config.yaml
n_layer: 14
d_model: 64
n_head: 2
n_kv_head: 1
head_dim: 32
d_mlp: 256
vocab_size: 3519
activation: "gelu"
norm: "layernorm"
norm_place: "pre"
norm_eps: 1e-06
positions: "learned+rope"
rope_base: 500000.0
rope_fraction: 0.25
qk_norm: false
attn_scale: 0.177
bias: "qkv"
tie_embeddings: false
parallel_block: true
init: "uniform"
init_std_qkv: 0.0988
init_std_o: 0.0
init_std_up: 0.0988
init_std_down: 0.0
optimizer: "muon_variant"
lr: 0.00888
lr_mult_up: 1.2
lr_head: 0.011
warmup_steps: 200
schedule: "wsd"
decay_fraction: 0.584
decay_shape: "sqrt"
final_lr_fraction: 0.0
batch_tokens: 32768
seq_len: 1024
doc_mask: true
train_tokens: 149800000
steps: 4572
dataset: "wikipedia_en"
Each number is 128 + 32 x the weight over its row's rms, rounded and kept within 0 to 255. Layers, rows and columns count from 0. The size above them is the row's rms in percent of the matrix's.

# layer 2 attention query, 64x64, rms 0.187, rows 0-63, columns 0-63
size [ 76 129  58  87  92  61 169  94  91  98  93 115  99  96  95  89  91 104 113 105  94 102  87  82 102  92  96  93  86 113 105  89  57 102  76 113  39  83 127 122 101  97 110 100 121 104 124 107  89  91  90  92 114 107 104 105 103  95 126  85 105  89  98 115]
[[ 76 149 109 134  93 154 101 146 174  52 141 107 127 117 127 127 131 174 117 206  70 100  83 115 123  95 115 170 127  71 118 129 194 113 173 116 139 144 138 116 149 126 106 100  88 141 138 177  88 176 183 130  96 157 130 104 144 168 132  97  83 163 140 108]
 [118  98 154 126 127 140 179 131  88 179 137  71 176 148 154 138  99  76 172  75 162 142 162  92  81 159 156 111 121 139 146 180  99 110 108 101  97 159 126 128 141 179 148 128 154  67 156 130 109 145 148 159  99 111 133 103 117 154  81 151  57  81 189 124]
 [ 57 149 125 121 130 116 111 134 158  64 147 163 137 133 121 138 117 156 110 123 112  96  97 172 135  75 122 164 126 169  80 100 122 114  96 184 208 161 162 138  88 180 105 157 195 170 139 135 106 155 136  84 146 124  74 113 127  96 184 112  89 132 146 130]
 [180 147 131  95 108 177 135  95  68 111 144 111 139 118 107 143 132 140 151 115  91  92 137 125 149 111 141 112 165  36 147  78 113 161 118 187 149  92 180  71 137 119 134  94 133  81 160 175 141 129  43 133 119 154 101 106 106 176 123 127 138 176 117 155]
 [ 89 171 142 130  96 155  87 127 113 112 101 137  87 198  85 160 161 133 103 101 101 181 148  75 126 143 149 173 131 141 128 147 159 119 201 118 138 139 120 174 150 111 107  61  98 128  98 154 140 107 161 114 106 150 204  87 108  84 108  78 127 179 135 136]
 [149  66 141  87  62  92  96 190 118 134 153 110 150 213 179  95 102 114  89 133  79 156 113 133 160 101 100 129 173 119 195 154 114 181 136 110 132 141 114  89 147 134 107 105 191 108 103 134 134 163 121 120 175 131 120 122 112 115 162 120 113 133 111  71]
 [134 110 138  92 113 163 160 112 112 176 182  89 136 110 151 162  93  89 175  98 163 118 140 108  89 146 156 136 123 147 168 161 162  90 132  94 106 140 105 145 105 145 201 189 153  35 127 132  88 154 123 140 116  91 142 105 143 144  71  92 110  77 164 135]
 [178 143 114 125  75 171 103 133 162  71 132 139 120  74 103 113 130 117 158 123 158 158 140 151 116 156 121 160  84 110 171 123  83 122 129 118 128  83 159 107 131 151 145 176 185 113  68 112 187 199  82  94 156 120 109 101 181  86  98 143 138  98  76 125]
 [115  59 177 154  78  74  89 133 166 108 124 109 163 166 135 127 128 134 110  79 125 115 100 103  61  47 127  96 118  66 134 146 150 142 159  89 119 173 166 141 144 138 151 130 162  96 131 152 119 152 135 151  70 176 103 166 181 137 103 116 128 157 113 102]
 [135 153  90 110  79 115  99 138 153 158 137 100 139 230 126 149  86 170 157  79 104 169 161 105 104 117 136 126 153 100 109  85 143  63 177 152 110 161 111 134 163 128 133  94 118  82 117 178 132 195  78 151 126  99 125  90 125 152  79 157 105 117 121 116]
 [ 46 159 127 175 152 137 103 157 108  83 133  62 140 136 115 167 124 108 158 170  80 168 113 126 140 170 157  73 101 186 164  72 147 147 160 162 144 118 138  49 175 142  81 168 160 124 126 132 104 137 131 104 118 143 118 132 117  93 102 145 101 133 116 169]
 [146 109 169 143 161 102 164  57 103 149  81 153 102 159  96 123 149 143  90 141 153 134 155 149 174 128 156  96  63 124  96 126  96 140 138  87 174 143 128  73 122 130 194 117  53 114 151 111  56 119 110 115  79 141 115 138 169 144 157 132 161 107  81 145]
 [120 114 135 146 156 149  94 167 124 142 126  93  92 184 146  73 138  84 103 152 149  87 148 171  24 160  95 122 145 167 138  84 154 127 109 109 147 130 123 118  91 124 105 164 129  75 115 111 145  86 102 139 156 191  74  99 165 142 135 170  88 170 144 149]
 [137 187 150  75 119 150 140 139 130  97 174  70  32 105 106  74  75 174 136 155 120 156 130 158 112 190  94 136  83 133 143 134 127 101  97 153 167  61 128 143  96 154 151 143 127 130 131 153  94 121  95 153 112 127 125 143 140 153  96  93 166  77 132  97]
 [101 135 126  82 137 128 111 233 150 162  98  60 124 105 120 132 144 171 132 147 153 136 140  78  99 147 117  87 150 146  96 128 144 151 125 146  96  61 165 106 116 162  85  90 103 172 138 100 175 117 102  97 137 142  44  97 164 144 133 138 133 128 110 173]
 [125 152 127 126 133 121 121 173 136 176 185  83 119 108 131 145 217 134 155 118 159 112 125 151 172  97 165  66 121 161 117 150  60 112  66 161 129 161 115 173  90 106 162 108 109 128  97  83 111 123  84  77 116 129 180 189 112 129 113 136  97 148 115 145]
 [112 102 121 167 151 127 151 114 162  92 157 150  96  63 111 135 103 100  97 146 109 107 129 118 186 135 119 128  91  59 102 117 181 168  94 159 119 100 161 114 109 116  77  98 165 165 143 203 140 149 137 137 145 137 146 135 131 191 110 129 111 184 142  40]
 [145 122 119 108 168 146 115 139  75 110 147 129 101 112 114  48 126 161 116 225 112 172 143 193 116 101 120  74 143 131 115  64 174 157  79 101 104 127 139 123 104  92 115 112  92 134 136 149 189 149 151  93 122 140 118 114 124 134 101 156 179 120 151 187]
 [146 140 128  86 147 107 116 100 130 155 129 127 112 169 190  39 180  80 167 120 126 185 113 140 136 128  99 110 163 152 123 162  54 125  64  92 146  79 175 126 123 175  99 152 132  75 115  80 122 133 157 123 100  96 141 120  92 118 154 126 126 140  87 161]
 [126 117 117 174 160 120 167 154 159 176  64 136 120  88 142 131 111 119 153 103 182  84  52 104 139 112  97 142 148 107 147 164 140 145  98 122  67  99 108 119 172 123 148 111  87 117 117  94 160  96 144 173 176  91 112 158 145 147 193 177 103  71 100 106]
 [138 146 183  86 105 109 102 135  47 122 145 160 167  99 196 158 136 155 112 143 166  91 172 123 148 123 112 121 115 118 189 138  93 115 154  63 149 133 143  99 121  58  57 115 160 134 109 114 179 110 127 131 162 147 123 145 171 143 149 122 147 112 100  67]
 [ 90 123 188 180 205 152 114 165  76 152  95 145 115 124 134 158  68 132 148  76 133 111 193  73 112  91 142 168 131 124 100 143 128 102 135  81 131 163 154 168 104 123 181 150 151  66 163  75 124 120 174 163 113 121 147 142 104 107 144 119 127 112 147 141]
 [135  80 111  37 138 181 104 116  75 139  80 118  87 135 171 110 118 146 127 136  95 121 173 138 152  91 114 163  97 144 153 143 165 163 170 130 141 202 145  99 114 114 151 124  91 105  80 127 131 194 143 101 147 125 149 111 176 125  69  94 125  78 147 128]
 [ 56 163 175 204 150 137 147 137  98 138 100 122 105 116 107 156 157 130  84 143 159  47 122 150 155 121 146 186 123 143 125 101  91 134 143 193  90 131 119 102  97 121  71 113 110 194 115 179 124 146 166 132 161 106  93 100 137 172 131 164 116  99 127 121]
 [153 108 116 186 137 120 147 143 198 128 110 177 102 110 113 156 151 144 123  56 116 157 139   0 142 139  88 139 133  86 145 120 102 133  97 124 122 116 121 123 143 113 122 126  85 135 145 117 134  85 101 121 146  99 103 166 195 151 135 141 162 147 110 154]
 [ 83 141 192 123 196 169 143 162  85 102 108 118 136 134 133 113  90 106 133 169  78 126 149 106 170 196 152  98 101 171  93 105  76 125 139 122  83 132 143  98 151 117  99 150 169 139 123 115 111 175 107 162 112 124  81 203 108 143 162 138 178 109 120  87]
 [128 173 186 151  93 124 165 121 107 132 138 136  83 205 148  68 116 152 134 108  89 101 148 148  88 150 110 117  84 168  73  90 106 135 130  87 107 124 115 113 120 152 103 138 157 173  91 163 118  86 147 115 100 193 101 152  80 117 136 191 144 180 158 157]
 [110 118  85 146  89  67 168 169 115 141 139 114 138 147 183 123  97 145 115 150 147 183 152 150 184 184 123 143 149 116 112 136 102 141 138 141  94 154 171 147 115 111  69 124 128 159  90 139 123 138 123  75 141  78 113 153 175  15 125 145 156 158  95 142]
 [185 137 159  82 173 116 134 114 119 164  99 117 108  84 123  92  84 153 126 140 132  69 173 171 107 125 159 138  99 167  98  70 119  80 102 122 166  99 106 107 143 157 154  96 129  93 145 129 213 160 118  91 109 125 135  78 154 130 188 182 132  91 108 108]
 [217 104 164 108 149  95 111 172 142 123 151 124 118 137 106 123 140  89  98 170  95  87 196 167 159 140  48  84 120 130 104 110 130  94 111 174 131 158 153 123 168 150 189 127 187 110 116 111 102  99  85 145 110 128 165  75 117 141 113 121 152  88 136 148]
 [145 130 138 106 156 150  35 167 113 119  98 169 113  76  89 126 133 158 164 152 116 174 108 147 153 135 181  99 113 113 126 123 158 149 158 129 191  66 145 186 141  77  89 143 123 157  85 142 185 119 124  95 134 154 106  87  63 137 106 122 129 170 145 130]
 [151  70  71 136 112 156 104 141 166 111 101 112  96 149 121  94 158  95 118 211 176 117  95 135 159 175 133 115 193 178 131 129 100 110 145 126 130 132 129 149 117 120 131 142 112 104 131 144 120 135 128 163  43 150 156 112 161 171 104  70  42 129 146 151]
 [186 137 109 103 111 185 126 113 154 169 146 117 114 100 118 127 125 137  75 135 163 136 133 134 123 114 117 136  64 137  84 103 119 113 104  73  12 169 110 161 137 143  71  98 108 198 160 136  82 123 133 124 162 103 148 132 113 133 152 141 160 188 106 123]
 [183 109 136 114 123 118 180 146  87 145  46  78  96 162 169 101 158 139 159 181 130 130  94 146 126  94 107 112 154 139 119 110 181 141  65 130 124 127 105 124 159 118 105 181  96  62 141 101  61 135 157 168 142 141 123 133 158 142 147 167 137 142 161 190]
 [133  93 177 132 165 160 141  79 116 180  90 161 120 124 153  65 150 118 122 172  79 104 165 167  39 176 107  93  94 119 107 144 109 150  96 139 100 168 100 125 163 119 109  78 159 114 151 129  90 115 105 124 136 184 134 140 167 143 153 136 123 169  64 132]
 [117 136 127 128 134  95 103 140 163 176 145  58  79 111 109 164 110  71 158 176  87 145  98 151  53 159 154 196  65 129 148 123 136 114 113 146  87 103 120 158 112 152 169 145 134 131 112 147  89 157 141 140 191 175 122 134  98 113 131 165  92 167 155  90]
 [ 87 140  80 182 133 123 157 153 160 106 126  87 129  82 134 109 184 188 130 129 182 145 172  76 140 108 169 155 174 132 148  68  90 115 139 118 111  99 105 110  94 122  51 115 176 104 132 137 104  96 165 107 117 159 135 152 112  57 138 108 154 123 121  86]
 [173 146 187 174 143 151 112 113 103  77 181 136 142  99 120  72 157 177 112 205 103 108 160 148 148 156 104 147 115 129 130  80 110 193  54 121  68  78 138 125 152 161  57 116 121 141  98 130 139 112 113 114 159 144 148 130 116 108 145 164 139 145 128 114]
 [120 179 149  93 118 118 163 118 117 125 103  19 155 157 147  98 155 130 168 157 134 132 110 145 109 103 137 102 171 181 114 160 188 144 103 107 110 110 118 129 113 102 137 130 125  56 126  73 100 129 121 153 105 156 116 133 150 191  76 101 137 103 192 175]
 [110 134 191 120 132 101 138 130 137 107 112 170 130 115 111 117 156 133 112 198 141  71 161 107 115 201  62  79 122 128 104  86  90 133  56 126  84  97 149 119 147 148 150 134  88 160 184 107 128 148 147 110 158 145 141 160 119 153 137 117 193 100  70 162]
 [ 96 202 139 123  92 123 132 147 101  96 119  89 154 111 138 163 180  83 110 147 135  84  73 158 118  85 123 131 119 198 103 146 141 157 118 204 126 131 157 124 182 123 179  76 137 161 102 117 120 168  82  82  63 119 142 129 150 126 109 120 161 132 141 169]
 [132  83 156 146 149 168 229  67 126 112 183 160 119 162  94 109 120 182 140 149 150  86 110  88  87 139 101 175 133 147 137 110 165 119 155 124  91 146 120  67  90 165 113 128 111 124 130 202 144 147 134 139 128  93 142  65 120  89 133 122 115 116 156 156]
 [141 150  79 129 124 147  99 204  89  93 115 147 121  36 146 139 100 116 177 145 106 151 144 138 154 142 159 128 108 121 163 117  74  80  51 111 148 151 120  98 139 171 111 172 126  99 110 208  80 171 131 144  80 121 118 126 140 138 150 129 149 152 156 118]
 [157 112 176 174 137 119 177 130 112 142  79 103 147 151 127 122 183 137  99 138 146  77  91 173 139 128  75 118 133 161  88 159  83 149 129  94  80 189  95 136 158 110 165  78 108 119 160 122 123 110 162 113 105 150 112 140 190 166 180 151 141  69  73 115]
 [172 194 177 119 164 149 151 104 126 101 166 205  63 152 162 157 168 109  92 142 120 125 139 131 130 102 132 100 142 129 161 158 148 118  91  69 164 104  89 136 121  75  96  69 116 117  84 137 163 111  89 141 129 121 169 143 127  84 104 151 190 110 122 156]
 [160 156 144 105 103 157 108  62  89 159 167 110 128 132 110 129 197 136 127 178  95 114 168 149 109 151 134 134  88 126 133 121 111  85 132 192 159 104 133 113 109 162 148 124 187  92 130 132 128 199  66 101 147 116  93  97 120 160  66  74  86 110 105 165]
 [ 97 116 110 141 153 167 109 134 136  95 136  60 113 103 110 160  84 117 134 197 157 159 137 110 104 106 126 171 158 111 130 104 155  73 160 106 110 167 192 162 137 131 118 150  84 128 128 121 115 148 147  99 110 119  30  94 189 180 124 136 131  67 139 163]
 [126 140 128 133 135 132  65 113 138 187  89 109 157 126 118 163 148 140 113 109 150 125 156 113 108 126 116 119 117 108 134 145  82  74 134  81 181 140 148 127 172  68 149 121 169  92 117 147 142 167   0 126 187 151 126  97 184 106 146 110 135 156 117 122]
 [160  97 114 117 138 172 147 167 146 130  80 109  44  83 138 116 125 128 106 126 149  91 122 126 170 210  86 135 159  60 103 152 139 115 136 120 162  95 132 154  77  77  96  95 152 100 113 125 127 154 148 149 118 101 161 156 191 122 176 149 107 190 127 141]
 [152 111 101 179 124 123  89 164 157 131 119  76 144 138 174 121 131 190 168 147  96 151 121 133 101 112 148 133 135 176 115 117 154  99 101 130 107  71 156 109  70 188 111 112 197  44 153 118 119 147 131 123  37 167 106 119 138 134 124 114 140 172 110 124]
 [ 79  74 156 151 107 198  89 148 133 106 129 109  78 146 131 135 113 161 144  91 172 139 135 115 137 148 102 194 124 138 159  73 143 138 144 143 111 101 122 103 134 203 137 141  89  72 163 164  95 134  88 129 148 107 176  74 142 167  72  92 161 144 158 143]
 [126 111  98 138 127 104 159  72  97 125  98 118 172 122 203 125 162 101 147 142 133  81 114 155 138 109 102 121 169 142  97 142 132  64 143 125 133  44 104  84 107 163 155  85 125 136 122 183 102 124 148 111 141 154 124  83 132 122 163 191 153 125 220 145]
 [ 88  83 130 141 198 106 113 147 113 120 144 162 137 214 154 145 165 123 134 138 140  98 124 120 127 110 125 132  99 142 108 170  28 150 133  56 141 118 144 159 166 119 175  77 102 100 164 123 148 139 175 177 110 151 161  94 145 136 128  92 132 112 109  76]
 [155 164 133  83 106 141 163 158  81 122 119 121 131 137 139 146 116 115 114 121  76 132 151 174  68 128  82 162 112 120 128 128  84 146 136 140 162  87 144 106  84 141 119  97 224 106 146  82 177 159 115 187 149 171 108 131 110 146 107 207 117 112 116  66]
 [163 193 113  82 141 195 133 118 108 128 116 106 159  77 120 124  98 131 102 112 102  76 155 179 150 117 118  83 123  92 175 138 100 111 126 164  73 174 165  81 115 137 117  89 155 148  90 110 162 223 100 145 149 119 112 132 114 151  79 120 138 110 165 142]
 [172 106 143 110  68 132  84 168 126 154 160 146 152 139 110 119 125  89  98 181  80  30 189 124 141  98  94 148 162 104 172  95 138 153 115 182  75 120 127 141 127 150 179 139 137 137 114 162  99 125 112  73 158 148 145  76 118 110 126 120 167 140  91 117]
 [130 129 182 115 144 144  83 123 151 126 189 150 141  70 103 105  99  95 140  95 127 107 143  97 108  78 154 135  93 165  97 163 198 121 122 172 157 138  46 123 126 112 159 151  65 124 165 127 135 165 133 122  86 165 121 153 181 115 128  83 114  83 106 179]
 [120 174 153 108 166 111 150 133 138  65 133  69  94  96 111  86 100 149 148 125  86 140 100 140  95 101 199  96 100 196 112  76  63 132 128 137 132  45 139 111 143 124 143 162 134 157 154 152 127 163 129 149 147 135 132 100  66 127 160 140 184 121 104 104]
 [107 156 153 146 126 142  81 176  83 102  89  75 125 149 136 118 101 149  99 128 145 120 142 148 145 125  83 160  87 119  84  77 128 104 202 134 126 107 139 139 112 117  94 153  61 145 155 160 184 108 157 133 190 116  77  98 131 163 147 196 137 194 120 108]
 [ 98 183 134 169 112  72 196 122  85  90 149 119 186 128 142 114 139 142 138 115 113 108 169 134 131 158 106 128 186 134 136 125 126 145 121 159 123  94 161  98  84 118 174 158 104 101  83  82 162 124 104 124 105  73 113 129 175  52 152 195 149 146  84 139]
 [188 127 137 168 119  91 147 139 159 175 137 123 101  94 126 132 121  87 144 103 142 130 166 109  85 126 126 100  98 127 229 160 195 124 139  89 172  96 128  89 114 112 110 137 114 104  91 174 131 194 121  76 131 143 117 106 162 129 112  97  74 160 106 185]
 [145  68 129  86 122 120 115 115 121 118  71 181 170 139 151 106 117  69  83 158 148  42 164 185 171 113 149  77 186 167 103 134 110 146  98 139 152 155 144 151 125 157 176 112 133 125  98 116 158  92 151 136  92 118 177 132 144 101 145 161 171 111 114  94]
 [158 150 145  61  96 122 157 108 138 144 168 140  48  52 138 124 114 138 182 156 125 120 114 167 177 127 128  99 113 149 118 108 131 163 146 106 198  98 147 115  90  79 143 115 134 112 184 165  97  74  81  81 102 161 168 106 117 127 102 136 145 156 143 157]
 [ 59 132  94  99 136 135 115 143 116 138 151 121 108 197 105 123 101  88 116 136 159 117  49 127 102 100 119 156 143 141 102  74  99 139 183 189 176 163 177 114 144 102  87  98 108 116 119 138 170 136 119 107 198 161 110 154  98 136 121 103  99 156 192 158]]
# layer 2 attention key, 32x64, rms 0.187, rows 0-31, columns 0-63
size [ 83 106 245  93  48  83  85  96  80  91  93  98 107  92 101  88  82  89  97  95 100  99  87  86  93  99 101  81  97  95  92  82]
[[154  89 161 147 165  74 178 124 142 148 150 137 145 106  78 142  68 108 163  87 185 109 123 131 132 132  96 123 144 175 147 123  47 135  71 125 115 117 121  88  79 156 108 116 161  91 111 157 149 119 130 106 170  90  91 168 122 117 105 165 108  69 153 183]
 [113 140 173 122 156 166 139 132  93  70 151  91 176 153  80 146  73 150 133 115 148  88 108 183 149 142 133 114 129 132 169 110 149 104 170 135 101  98 134 168 114 120 159  96 134 105 121  97 168 123  98 148 182 158  99  95 138 158  21  92  96  98 177 121]
 [118 137 161  70 109 187 143 113 107 167 167 112 147 112 126 149 135 131 149  86 159 113 115 124 127 122 128 137  99 149 181 106 161 124 127 130 153  94  78 130 108 110 120 158  66  94  70 159 147 171 132 162 127 114  74 111 132 228  44  86 130 129 167 135]
 [ 94 113 115 122 101 121  15 120  97 147 140 108 126 156 153 132 112  71  92 111 134 148  96 144 139 176 113 153  94 138 138 119 169 141 168 175 176 181  85 138  59 106 154 117 107 118 112 158 128 148 141 122 194  60 166 185 121 123 136 126 118 113 112 121]
 [158 184 116  98 109  93 101 134  85 115 125 132 141 131 114 159 140 113 140 130  64 121 144 143  94  68 157 144 104  45  88 116 104 137 122 133 146 121 118 200 163 134 197 142  97 118 128 182 200 133 144 120  80 187 117 109  71 164 111 128  99 139 134 109]
 [169 164 119 160  96  96 100 139 156 194 145 139 109  72 113 113 191  79 117 158   5 139  90  78 117  92 129 124 116 107 111 130 165 102  92 132 177 111 159 139 169 127 124 113 113 124 179 159 108 130 125 129 156 151 145 123 114 125 161  86 164 138 146 151]
 [131 102 142  79  66 170 136 123 117 188 112 156 128 104 143 167 175 126 139  81 114 111 161  98  94 120 165 145  92 139 147 136 142 161 150 155 156 130  65 112 100  87 105 174  45 145  85 183  86 139 106 106  87 127 140 113 171 165  83  89 116 149  98 119]
 [155 141 131 157 100 138 184 137 141 165 102 122  68 113 160 129 121  96 159 167 129 135 108 152 142  97 104 183 105 102 148 150  77 105  42 128 110 111 111 181 146 191 120  96 160 182 166 150 147 140 114 144 158 126 139 152  99  81  76 116 101  90  95  64]
 [ 88 208 180 122 148 148  75 118 128 108  90 196 134 126  62 125 108 108  83 124 132 135 146 176 147 167 109 133 142  87 143 184 124 108  92  96  87 149 115 139 125 167 139  77 102  89 122 120 165 139 134 133 122 191 172 122 131 129 151  70 120 182 155 145]
 [ 89 113  95 138 165 166  95 102 139 167 150 115 135 102  76 110 145 122 131  75 208 161 127  75  61  77 124 161 131 131 132 188 167 125 154 143 141 111 138 214  89 120 131 103 134 164 106 122 154  99 102 156  76  85 111 113 183 143 127 115 123  99 119 137]
 [154 109  94 133 126 143 108 143  70 102 192 113  70  96 109 164 122  68 135 131 137 113 139 167 130  84 125 115 176 143 123 138 177  94 104 177 160 173 133 152  70  93 167 110  93  51 115 120  87 142  82 130 161 195 132 132 180 124 114 145 123 147 116 112]
 [138 194 183 153 114 118 184  84 150 137  99 109  52 142  90 134 128 120 115 150  91 131 114 121 165 169  57 157 114 153  56 114 151 149 108 148  85  81 162 109 150 113  97 117 134 130 117 153 153 123 112 140 132 145  94 164  97 146 122 134 194  91 121 194]
 [162  92 127 121  98 109 109 116 149 123 109 143 122  98 105 167 117 152 101 101 126 146  92 100 178 112 155 104 146  99 164 148 128  50 205 103 112 133 193 167 135 130 152 180 186 120 120 130 118 207 141 152 176 104  98  66 151  82 139 114 131 149  87 142]
 [164 156 151 127 128 148 143 111 136 136 123 100 156  50 119  99 120 145 154 138 108 133 138  68 162 133 160 109  65 142 209 132 184 114 127 210 177 120  79  93 133 131  99 122 117 124 126 131 111 182  68 111 140 123 111 140 140 107 170 105  83 158  77  93]
 [101 113 124 178 130 187 126 140 113  99 137 150  84 125  90 140 147 108 144 134 156 108 138 138 168  50 226 172 189 132 125 117 133 132 102 165 124 178  98 168 137 151  73 120  79 106 163 124 130 127 176 112 108  78 145 124 101 150 132 118 139 114  60 106]
 [124 140 110 152  94 146 120 112  78 139 104 110 174 119 146 121 208 111 159 166  75 161 127 127 171 186 119  83 141 140  73 119 124 123 117 152 131 120 145  94 186 123 131 140 176  79 151 154 158 108  66 101 134 124 125  52 117 152 141 180 103 165 156  72]
 [153 141  88 136 140 175 159 118 180 140 141 106  99 158 137 159 146  97 129 182 104 103 133 173 114 112  82 133 138 117 126 135 130 127 159 125 139 148 173  63 110  78 118 155 163  91 139 124 113  76 114  67 128 127 167 149 110  97 117  95   4 162 108 154]
 [128 147 100 132 119 104 113 134 107 172 139 110  87 138 129 141  91 132 119 137  89 183 145  74 175 101 185 108 105 185  96 128 127 111  88 153 145 129 108 171 139 104 154 145  57  70 185  75 160 130 137  76 100 112 119 125 140  73 158 109 113 192  75 146]
 [141  34 175  96 150 133 131 133 123  54 152 111 111 114 102 126 116 148 109 112 138 217 101 137 143 157 168  76 111 145 135 181 168 160 110 122 143  90 145 166 122 188 105 120 101  62 131 166 152 121 121 135  86 141 110 123 120 162 137 163  80 115  93 122]
 [126 148 182  77 134 144 149 135 153 171  93  82 117 173 106 117  83 153 157 101 156 151  96 179  90 155 171 121 197 144 103 106  97  96  93 188  98 124 115 127  92 132 172 104  92  95  68 137 135 104 172 169 116  98 140  94 122 142 158  78 103 143  85 122]
 [104 129 136 111 131 137 147 102 119 180  65 143 109 113 135 111 194 136 162 151 146 107  94 147 143 138 102 161  91 210 111 130 137 116 146  65 125 116  71 126  78 152 167 170 187  52 172 131 120 150 144 157 132 111  87 141 100 111 109 170 176  84 134 135]
 [123 170 162 102 102 103  90 128 179 126 176 146 148 158 131  57  98 184 208  90  70 113 196 101 137 174  97 102 111  97  90  79 113 100 116  99 104 132  83 129 122 111 121 161 121 134 180  87 149 138 131 127 168 146 140 122 124 174 120 147 107 129  94 149]
 [195  92 125 117  63 145 119 113 128 128 133 115 170 126 147 148 132 154 139  63 154 162 129  64 168 161  50 148 113  83 135 150 137 121 130 147 166 190  77 115  78  86  89 104 150 127 149  81 115 171 111 123 106 143 142 144 170 147 145  63 134 150 132 107]
 [121  87 138 155 153 122 164 139  86 205  90 160  51 129 127 187 123 114 124  99 107  72 148  94  78 174 116 159 138  60 158 121 141 160 107 173 111 124 147 107 169 132 123 159 128 116 157  83 144 114  88 110 151 134 136 112 200 114 163  76 145 127 103 130]
 [145 129 161 122 193 169  95 163  91 136 117 140 121 146 124  97 116 139 107 166  96 178 229 146 120 128 153 160 141  56 130  98  90 157  82 104 108  74 128 113 107 107 150  63 131 146 123 182 108 120 128 140 145 116  87 119 130 120 134 109 171 121  57 100]
 [109 127 159  66  96 119 127 202  79 190 153 128  90  58 115 124 129 183 145 135  95 110 118 236 183 117 117 120 140 159 141 137 149  87 107 129 144 152 127 136 116  96 131  84  75 150 131 117 129 113 119 143 174 131 137 188 131 141 152 117  89 111 127 119]
 [ 74 139  86 176 124 127 156  70 102 151 189 158  82 118 164  87 133 186  93 104  96 128 117  92 216  78 125 103 162 181 189 129 159 182 141  91  94 125 137 141 141 144 113 142 124  88 145 114 150  89 106 161 143 127 141 111 104 132 121 124 102 107 159 125]
 [107  97 161 173 126  95 168 127 139 128 141 141 182 201 130 124 102 132 122  88 187  94 147 193 133 126 108 124 134 133 130 175 111 106 143 162 103  54 130 152 175 134  89 116 136 106 178 100  62  72 135 155 160 114 125 108 163 147 149  59  99 135 133  93]
 [146 132 118 119 151 105  53 111 142 126 130 111 105 112 184 118  97 121 132 143 116 186 133 113 109  93 166  92 119  93 113 122 102 105 120 164 120 211 139  91 158 105 134 126 208  95 136 171 168 167 129  94 108  39 128 134 154 114 200  95 142 131 110 154]
 [113 168 148 123 139 123 174 130 121 115 128 141 123  66 174 213 102 151 124 147  83 109 135 118  83 148 104 142 145 112  67 143 136 152 175 168 124 160  66 145 199 149 133 106 140 146 160 133 142 153 105 146 122 108  85 119  86  60  69 124  71 114 155 145]
 [201 103 128 150  90 115  94 119 193 164 109 146 115 136 125 129 164 106  43  79  92 158 145  98 117  50 143 155 107 189 114 112 145 137 153 133 129 148  95 135 129  64 158 128 128 117 130 110 159 180 147 153 120 145 161 118  77 166 103 122  74 142 100 102]
 [119  81 154 135  79  90 118 124 152  97 121 140 110 109 160 140 131 125 131 148 193 146 151  98 127 175 102 126 133 182 142 117  87 133 124  80 169 197 161 130 173 136  41  81 128 139 103 134 177 105 129 156 127 145 101  63  78 110 142 196  97 143 121 114]]
# layer 2 attention value, 32x64, rms 0.158, rows 0-2, columns 0-63
size [ 98  96  99]
[[164 101 152  74 177 119 143 118 113  98 137 140 127  90 195 198 123 154 129  91 108  97 173 132  98 144 119 133 115 122  92 132 196 105  77  61  79 133 109 143 117 139 127 157 158 159  57 141 144 122 134  41 149 131 115 115 149 177 158 139 139 127 126 153]
 [138 139  90 122  68  50 181 108 148 118 143 161  93  97 145  94 142 147 122 181 124 139  88 109 205 118 174 126  87 133 165 178 130  72  85 103 105 136 111 162 109 106 111 159 120 145 180 124 110 115 165 147  99  60 116 191 138 160 123 144 145 128 132 130]
 [193 143 121 112 120 106 127 128 148 175 123 118 159 136 151 188 130 131  89 110 160 117  81 103 118  73 115 135 173 121  75 161 155 135 107 112  98 112 119 189 167  87  47 140 128 164 167 127 107  66 101 182 145  94  63 115 105 146 122  97 150 120 129 167]]
# layer 2 attention output (transposed), 64x64, rms 0.143, rows 0-2,32-34, columns 0-63
size [105  97 101  86  98  88]
[[158  80 117 140 133 123 138 175 111 181 112 107 134 140  72 111 164 126 117 135 188 128 106 137 131 114 125  98 140 115  98 143 187 105  99 104 122 103 164  52  95 137 128 174  63  98 112 130 125 166 136 196 107 164 169 140  94 139  86 116 223 115 130 127]
 [ 50 122 107 155 147 153  79 147 144 101 134 160 115 136 131 211 116  78 147  99 124 120 144 119 186 125 135 180 180  64 118 111  98 105 110 193 149 126  95 164 157 116 143 118 113  67 139 158 145 164 119 120 132 109 170 145 143 124 113 112  73 150 124  62]
 [ 92 133 147 198 106 130 129 104 138 159 139 147 139  86 157  73  63 138 147 172  78 123 154 141 135 140 154 120 116  89 117  74 104 172  81 146 167 140 146 115 148  99 132 152 146 130  94 152 162  87 166 107 180  97 154  84  75 138 154 153 143 133 167  44]
 [104 120 154 123 156 113 142 121 168 135  94 142 133 111 158 169  98  97 148 112 102 135 111  96 118 161  88 152  97  85 223 103  94 141 156 126 179 116 110 135 177 136 113 143 187 145  58  89 121 136 151 156  94  54 102 140  65 160 165 153 151  87 140 142]
 [133 125 162  99 175 131 122  99 170 141 153 121 107 108  66 133 137 122 142 126 121 149 126 108  93 108 106 183  90 108 165 126 190 201 165 169 118  93 125 117 130 101 166 120  94 183  79 130 106  96 103 147  71 178  97  81 120 112  84 133 198 119 148 169]
 [142 149  68 133  79 171 151  97 113  94 143  90  69 132 105 209 146  84 141 123  97 143 120 106 115 168 162 122 132 141 176 127 160 139 115 129 135 127 155 154 131 143  40  98 194 118 105 161 129 132  84 171 123 138 154 140  99 133  83 108  71 120 184 142]]